Weights of a small transformer language model.
Size: 16 layers, width 128, MLP 448 GELU.
Architecture: LayerNorm before each block, no biases in attention or MLP, attention and MLP in parallel.
Each number is 128 + 24 x the weight over its row's rms, rounded and kept within 0 to 255. Layers, rows and columns count from 0. The size above them is the row's rms in percent of the matrix's.

# layer 5 MLP down, 128x448, rms 0.188, rows 0-28, columns 0-111
size [ 92 100 101  88  99  96 104  98  99  95  97 100 103 101 109  93 106  95 104 108  98  97 102  95 104 106 106  96  99]
[[ 72 150 127 149 110 140 125 100 148 125  88  80 159 159 130 189 116 155 110 120 135 127 162 151 129 114 154 124 133 140 149 145 109 108 114 131 110 139 106 170 157 112 106 140 127 141 114 126 146  50 141  84 105 135  97 132 104 120 146 126 138 123  89 180 143 151 155 134 125 164 112 111 135 107 102 120 114 172 181 140 105  87 137  92 119 152 122  86 107  94 103 103 133 123 137 125 143 114 131 132 128 128 127 118 109  87 114 121  99 141 115 115]
 [ 98  97  80 126 169 112  84 153 149 146 129 118 154  51 134 152 141 130 163 117 109 166 109 115 121 111 169 111 113 113 138 106  40 170 119 163 136 150 123  93 115 102  76 166 131 119 119 156 132 159 148 156 115 114 153 117 160 145 129 115 114 134  76 155 143 134  88 169 140 147 106 107 156 136 177 149 156  98 165 118 125 139 153 160  74 141 133 145 124 132 175 101 167 111 109 126 105  93 131 154 127 135 103 121 210 142 130 132  90 119 135 131]
 [167 121 118 114 125 148  95 100 181 150 108 109 116 149  82 162 132 142  58 108 162  99  93 147 131 148 102 104 119 120 133 124 115 129 119  99 144 115  90 146 125 138 125 178 149 136 128 132 155 121  92  92 201 118 128 102 106 114 121 127  84 119  96 125 141 116 122 125 136 140  97 113 145  84 116 102 124 137 151 109 130 118 113 132 131 133 125 148  81 144 111 137 140 151 160  95 124 102 122 137 153 119 103 124 194 119 176 119 157 119 148 178]
 [124 133 142 165  94 138  84 114 111 159 146 131 127 102 111 132 144 202 151 138 102 161 134  90 123 124 153 164 129 115 166 128 141 161 137 125 130 168  99 155 107 103 164 136 116 130 115 115 116 105 124 110 146 142 122 125 123 137 192 123 119 119 143 121 149 165 130 141 103 126 117 161 134 114  92  81 132 107 128 121  97 110 126 144 137 160 119 128 156 117 151 114 124 123 126 157  98 106 150 130 102 109 107 100  67 127 144 115 119  95 143 116]
 [129 158 103 122 151 121 140 118 136 129 141 133 160  91  60  95 128 125 103 135 132 126 109 143 153 130 120 144 142 114 117 127 137 152 146 136 115 138 100 157 112 102  81 132 121 132 106 135 124 120 137 132 136 108 132 166 121 129 126 135 158  84 115 118 148  84 104 137  72 167 139 122 117 119 175 124 160 121 144 145 201  96 105 151 172 116  97 151 168 134 104  81 127 112 120 138 112 164 110 165 132 124 127 149 129 118 110 108 146 145 111 151]
 [143 131 125 146 115 138 139 139 152 170 152 103 125 145 101 115 132 100 137 111 127 202 140 107  78 106 111  95  87 121 118 142 137 105 120 186 136 132 122 129 138  94  95 185 103 135 160 115 115 138  92 137 139 117 103 135 111 136 143 157 159 152 140 146 126 136 146 185  89 125 120 137 126 149 114 133 115 118  99  98 102  91 129 112 122 155 166 159 137 153 100 147 158 145 114 135  85 127 150  87 150 147 195 121 112 114 146 145 155  98 113 105]
 [104 149 113 130 115  85 126 124 112 133 116 170 127 123 120 135 191 133 116 141  81 162 128 104 129 109  77 103 139 125 124 187 154 148  82 123 127 171 107 129  88 141 118 110 130 171 162 128 126 124  95 142 128  99 102 137 112 132 140 194  85 131 136 134 119  79  99 191 146 150 132 164  77 137 109 136 146 105 151  95 139 129 151  59  89 120 145 129 156 122 137 163 131 108 161 125 120 122 130 149  99 164 143 106 139 109 135 149 142 147 165 109]
 [145 154 117 108 116 105 100 137 114 126 128 158 142 158 156 107  78 141 154 129 111  85 117 102 105  99 174 128 145 142 134  67 152 134 102 162 120 147 120 165 115 115 131  81  53 127 113 148 156 125 181 126 115 130  74  97 123 112  92 145 131 111 148 148 135 137 111 130 127 135 121  86 159 111 102 119 142 110 134  83 146 124 162  92 100 152 131 129 155 111 157 127 113 168 135 112 122 138 126  97 122 117 132 150 159 141  94 117 121 187 130  95]
 [143 124  87 116 147  84 114 118 121 129 119 120 109 141 131 136 114 130 129 137 123  95 134 129 152 109 109 116 103 125 168 142  86 110 174 121  99 120 148  97 139 110 190 134 126 131 131 137 142 118 140 160 122 139  64  95 146 146 135 135 130  97 132 115 104 121 169  46 117 152 138 142 114  94 133 146  99  84 120 142  95  92 145 133 157  86 114 163 173 103 110 128 133 103 108 183 160 143 128 144 133 114 162 119 129 128 158  73 133 129 134 125]
 [128 113 153 109 154  74 121 147 150 125 102 127 106 130 159 133 139 175 113 107 131  80 120 153  92  96 142 124 151 145 100 148 165 110  82 135 127 124 111 119 129 107 126 101 140 120 125 127  81 126 107 173 118 134 141 111 147 104 136 132 119 136 148 142 133 160  96 162 117 116 134 141  69 149 151 121  75  62 167 125  97 113 114 122 129 105 111 143  97 123  95 172 145  98 149  99  86 132 161 118  94  95 181 146 143 144  92 138 147 149 108 116]
 [121 105 117 134 143 136  95 118 128 121 179 156 103  83 114 130 146 148 150 157 185 121  85 134 105 140  93 153 125 157 151 120 108 127 113 174 132 155 147 149 150 101 105 132 127 105 118 106 127 126 150 152 146 148 153 127  97 132 101 169 105 125  96 138 113 156 105 136 116 158 137 134 114 202 132 104 111 146 124 169 135 131 138 124 132 136 143 141 121 123 163 163  83 138 117 148 130  98 117 140 127 145  87 179 130 106 155 129 140 117  92 120]
 [111 135 158 142 121 135 160 103 148 128 185 146  65 144 115 137 148  76 110  90  96 120 161 138 141 116 124 135 129 132 151 156 139 139 156  91 145  95 127 101 156 117 122 138 131 136 116 126 120 112 139 108 154 143 135 124 108 138  89 124 142 106 120 130 108 136 159 104 136 109 108  86 101 165 186 139  92 140 130  92 140 122  88 130 126 112 137 140  85 141 103  99  96  91 134 130 153 165 133 154 137 106 132 142 120 137 131 157 109 147 116 131]
 [123 137 121  64 115 143 145 115 148  88 119 162 159 129 123 128  96 150 111 108 130  84 166 154 120 134 133  98 127 128 113 119  95  92 156 120 120  93 148 122 137 188  72 105 133 140 106 120 134  88 164 138 100 127 102 121 114 130 106 155 105 167 125 105 115 115 152 165 166 173 127 147 154  68 127 141 117 159 150  98 133 132 182 114 120 103 124 153 173 113  98 127 150 123 121 121 117 171 107 119 145 124 156 146 116 146 114 133 124 119 113 141]
 [111 108 129 174 128 170 157 123 125 139 113 153 125 103 132 109 124 108 153  97 121 120 111 133 115 162 154 158 112 117  93  93 137  93  97 144 144 108 146 104 136 120  68 129 142 154 125  90 127 175 136 132 152 152 112 116  97 124 146 121 118 117 132 113 139 154 106 135 140 121 152 186 112 130 128 110 141 140 130  79 112 136 120 149  90  88 133 104 104 114 119 108 128 171 113 165 127 165 107 107 160 149 134 136  88 119 160 121 178 119 137 154]
 [125 111 122 120 114 133 172 138 132 154 118 134 140 114 120  68 106 161 126 142 172  95 160 148 144 162 128 115 153 121  54 110  98 152 126 110 129 120 119 136 117  98 115 129 107 118 150 134 129 150 134 129 131 187 156 145 160 137 132 145 131 145 127 125 103 165 137  90 193  94 112 122 138 139 132 144 129  96  82 132  98 154 137 125 103 133 130 154 107 136 116 116 107  93 109 124 133  95 140  90 156 145 119 121  97 179 160 143 124 144 140 149]
 [144 135 139 114 150 128 129 173 146 162 117 116 144  86 122 128 129  95 140 159 116 126 119 104 141 117 150 137 122 105 173 107 132 128 113 153 142 100 139 112 121 138 119 124 138 114 131 101 109 143 137 127 150 119 160 115 149 153 142 107 133 127 147 146 144 135 111 120 100 134 155 141 138 148 175 146 117 169 124 131  71 117 119 164 117 165 128 109 136 124 171 149 162 144 149 166 127 136  81 150 148 150 131  76 125  98 126 133 189 108 144 113]
 [118 160 112 153 144 137 147 120 109 119 131 148 120 123 137 134 106 153  98 161 144 128 203 137 100 122 147  95 162 154 141 119 127 125 119 100 134 120 136 132  78 129 198 107 164  85 114 132 151  94 139 152  91 156 134 148 120 151  95 143 127 150  90 175 104 125 157 149 135  53 123 164 116 135 139 122 189 141  94 172 106 143 112 126 111 121 132 174 132 174  88  85 178 107 111 142 148 113 112 163 119 117 112 151 122 109 123  92  73 101 144 130]
 [100 110 106 124 141 125 110 125 126 108 125 106 143  89 125  86 121  82 118 147  97 133  63 127 179 125  91 134 177 138  93 111 162 113 122 167  93  84 152 104 107 131 178 130 130 150 118 130 128 145 116 160 101 152  88 120  81 153 162 118 123 167 142 147 104 152 109 127 157 116 137 113 141 128 107 122  96 132 135 117 126 101 141 127 136 146  84 114 120 168 156 129 109 178 123 163 127  96 133 117 163 142 120 101 122 140 136 151  93 159 135 148]
 [169 150 183 145 142 135 140 138 108 118 160 136 120 137 128  71 139 124 135 124 139 127 137 169 131 149  69 105 148 133 144 119 131 109 144 126  76 155 154  86 116 117 144 125 135 115 107 132 129 121 130 127 134 156 115 134 144 132 132 127  80 141 123 133  98 144  97  80 129 107 112 140  92 144 157 123 159 141  46 151  82 112 142 114 139 130 107 138 131 103 112 172 158 133 123 100 168 127 105 111 136 160 117 125 104 130 102 119 131  89 126 134]
 [ 77  99 160 116 103 150  84 109  92 137  85 129 176 122 139 142 122  92 131 119 136 111 148 123  98 150  82 117 111 104 126  99 131 141 127 185  82 153 139 159 105  64 128 116 117 113 122 126  66 110 138 101  94 134 120 137 137 124 122  92 109 112 157 126 111 126 124 148 159 121 124 101 131 120 103 100 126 113 129 153 124  78 125 104 105 145 138 156 123 103 100 151  85 133 130 140 107 129 123 104 158 130 128 125 114 117 133 150 134 151  93  83]
 [197  86 134 120 154 109 121 158 108 144  95  92  75 136 113 129 111 165 116 129 127 104 113 130 130  98 132 131 138  86 145 131 135 118 148 151 140 138 165 114 116 138 111 170  91 131 119 126 117 130 170 130 114  56 119  96 121 125 141 107 159 115 186 131 124 146 121 142 136 121 123 103 137 110 165 143 117 119 178 152 110 136 116 130 110 113 116 149  81 112 146 131 137 184 131 134 145 115 125 141  97 140 124 138 157 121 120 110 129  93 140  96]
 [177 114  99 135 148  99  93 115 129 105 138 121  98 106 108 114 145 146 149 171 168 138  55 118 155 139 110 157 147 135 124 123  96 162 134 103 127  99 165 176 130 121 158  94 117 130 150 155 149 155  93 118 127 134 133 148 156  97 145 132 142 140 115 146 150 131 126 114 108 138 103 157 126 144 148 125 101 125 119 126  80 133 162 136 152 105  96 138  51 128 148 143 130 119 144 153 101 134 126 111 118 124 142 146 115 140 178 138 134  85 117 151]
 [ 96 133 119 160 162 132 151 120 119 134 161 128 135 128 135 129 129  66 154 132 102 154 149 113 168  82  87 115 114 133  92 122  92 121 125 108 133 130 116 169 135  99  84 107 106  98 127  97 128 118 157 149 116 178 175 162 123 123 152 117 172 115 149 121 122  84 123 147 150 126 128 135 101 161 128 132 142 110 125 109 122 169  84 124 127 108 119 129 145 106 116 134 116  93 158 159 128 104 116  94 160 136 120 116 158 149  89 177 127 155 126 121]
 [100 137 159 123 110 131 121  85 103 138 114 145 100 131 149 116 117 127  99 124 139 107 122 120  93 127 122 141 106 139 144 110 142 112 137 113 110 103 154 176 124 123 228  94 124 117 147 129 158 140 130 105 101 132 103 172 158 156 107 117 108 146 142  82 118 175 114 126  84  91 129 121  83 108 137 106 113 122 130 102 144 133 122 153 124 112 142 106 122 135 147 163 110 152 134 132 143 101 178 112 119 102  97 117 125 149 113 141 141 123 140 132]
 [ 92 117 105 136 112 112 103 115 136 111 159  99 153 112 128 140 114 150  98 124 101  88 164  48  97  84  99  87 115 159 158 146 132 132 156 115 130  90 110 106 124 115 183 130 141  78 159 153 136 104 119 174  94 100 109  63 184 118 153 128 123 126  96 164  79 138 148 119 102 114 119 116 102  94 107 149 142 132 215 110 121 124  66 129 138 128 122 135  97 101 150 138 148 137  81 167 145 116 116 133 137  82 110 120 173 100  98 170 111 127 114 129]
 [110 121 132  99 105 147 161  96 124 109 140 173 150 115 102 147 118 128 120 137 137 113 167  84 131 149 141 121  82  83  80 129  99 152 117 168 161 134  98 156 124 159 130 138 118 126 107  97 146 115 150 110 120 128 155 115 138 159 115 134 116 105 123 120  98 144 105  99 138 134 143 156 161 128 121 132 105 192 118 151 160 119 136 112 140 152 102 156 143 164 132 106 113 124 113 118 123 138 109 149 146  63  93 131 129 118 124 112 131 124 185  97]
 [152 152 133 109 167 125 110 160 118  88 106 135 114 114 171 138 165 128 120 121 151 141 173 121 153  94 134 151 136 126 151 140 175  92 131 137 152 131 103 131 128 109 158 120 141 127 134 190 135 145  76 103 151  91  82 132 112 149 127 106 121  84 113 105 170 111 151 110  90 135 170 153 164 137 158 145 133 134 137 117 103 133 118 151 145 129 154 115 164 154 123  95  83 140 153 140 146 132 116 111  94 126 150 138 136 130 155 133 128 136 133 144]
 [115  95  99 116 125 118 133  76 137  94 163 106 101 139 115 107  97 146  95 147 162 145 141 153 112 140 156  96 175 147 136 134 152 115 134 128 136 111 126 105 123 141 155 147 116 111 124  96 109 147  90 130 155 115 108 179 110 129 134 136 104  82 127  92 148 106 139 166 125  90 124 101 160 142 119 128 116 131 100 153 190 138 128 156 107 133 163 121 155 191 131 183 117 127  90 153 130 113 134  88 100 130 128 107 162 116  97 128 109 132 150 116]
 [151 152 139 136 109  88 154 112  93 127 147 108 128 127 108 114 103 102 122 147  93 149  83 129  79 142 123 105 146 132 139 119 138 125 105  83 122 153 108 104 140 104 115 168 116 180 136 115 121  80 125 125  51 142 129 117 159 147 144 130  89 133 134 104 137 141 165 120 139  94 114 121 156 111 114 106 123 111 140 135  95 151 149  96 103 153 129 108 161 131 137 178 110 130 156 142 134 125 122 128 101  93 124 162 120 142 152 178  95  97 116  98]]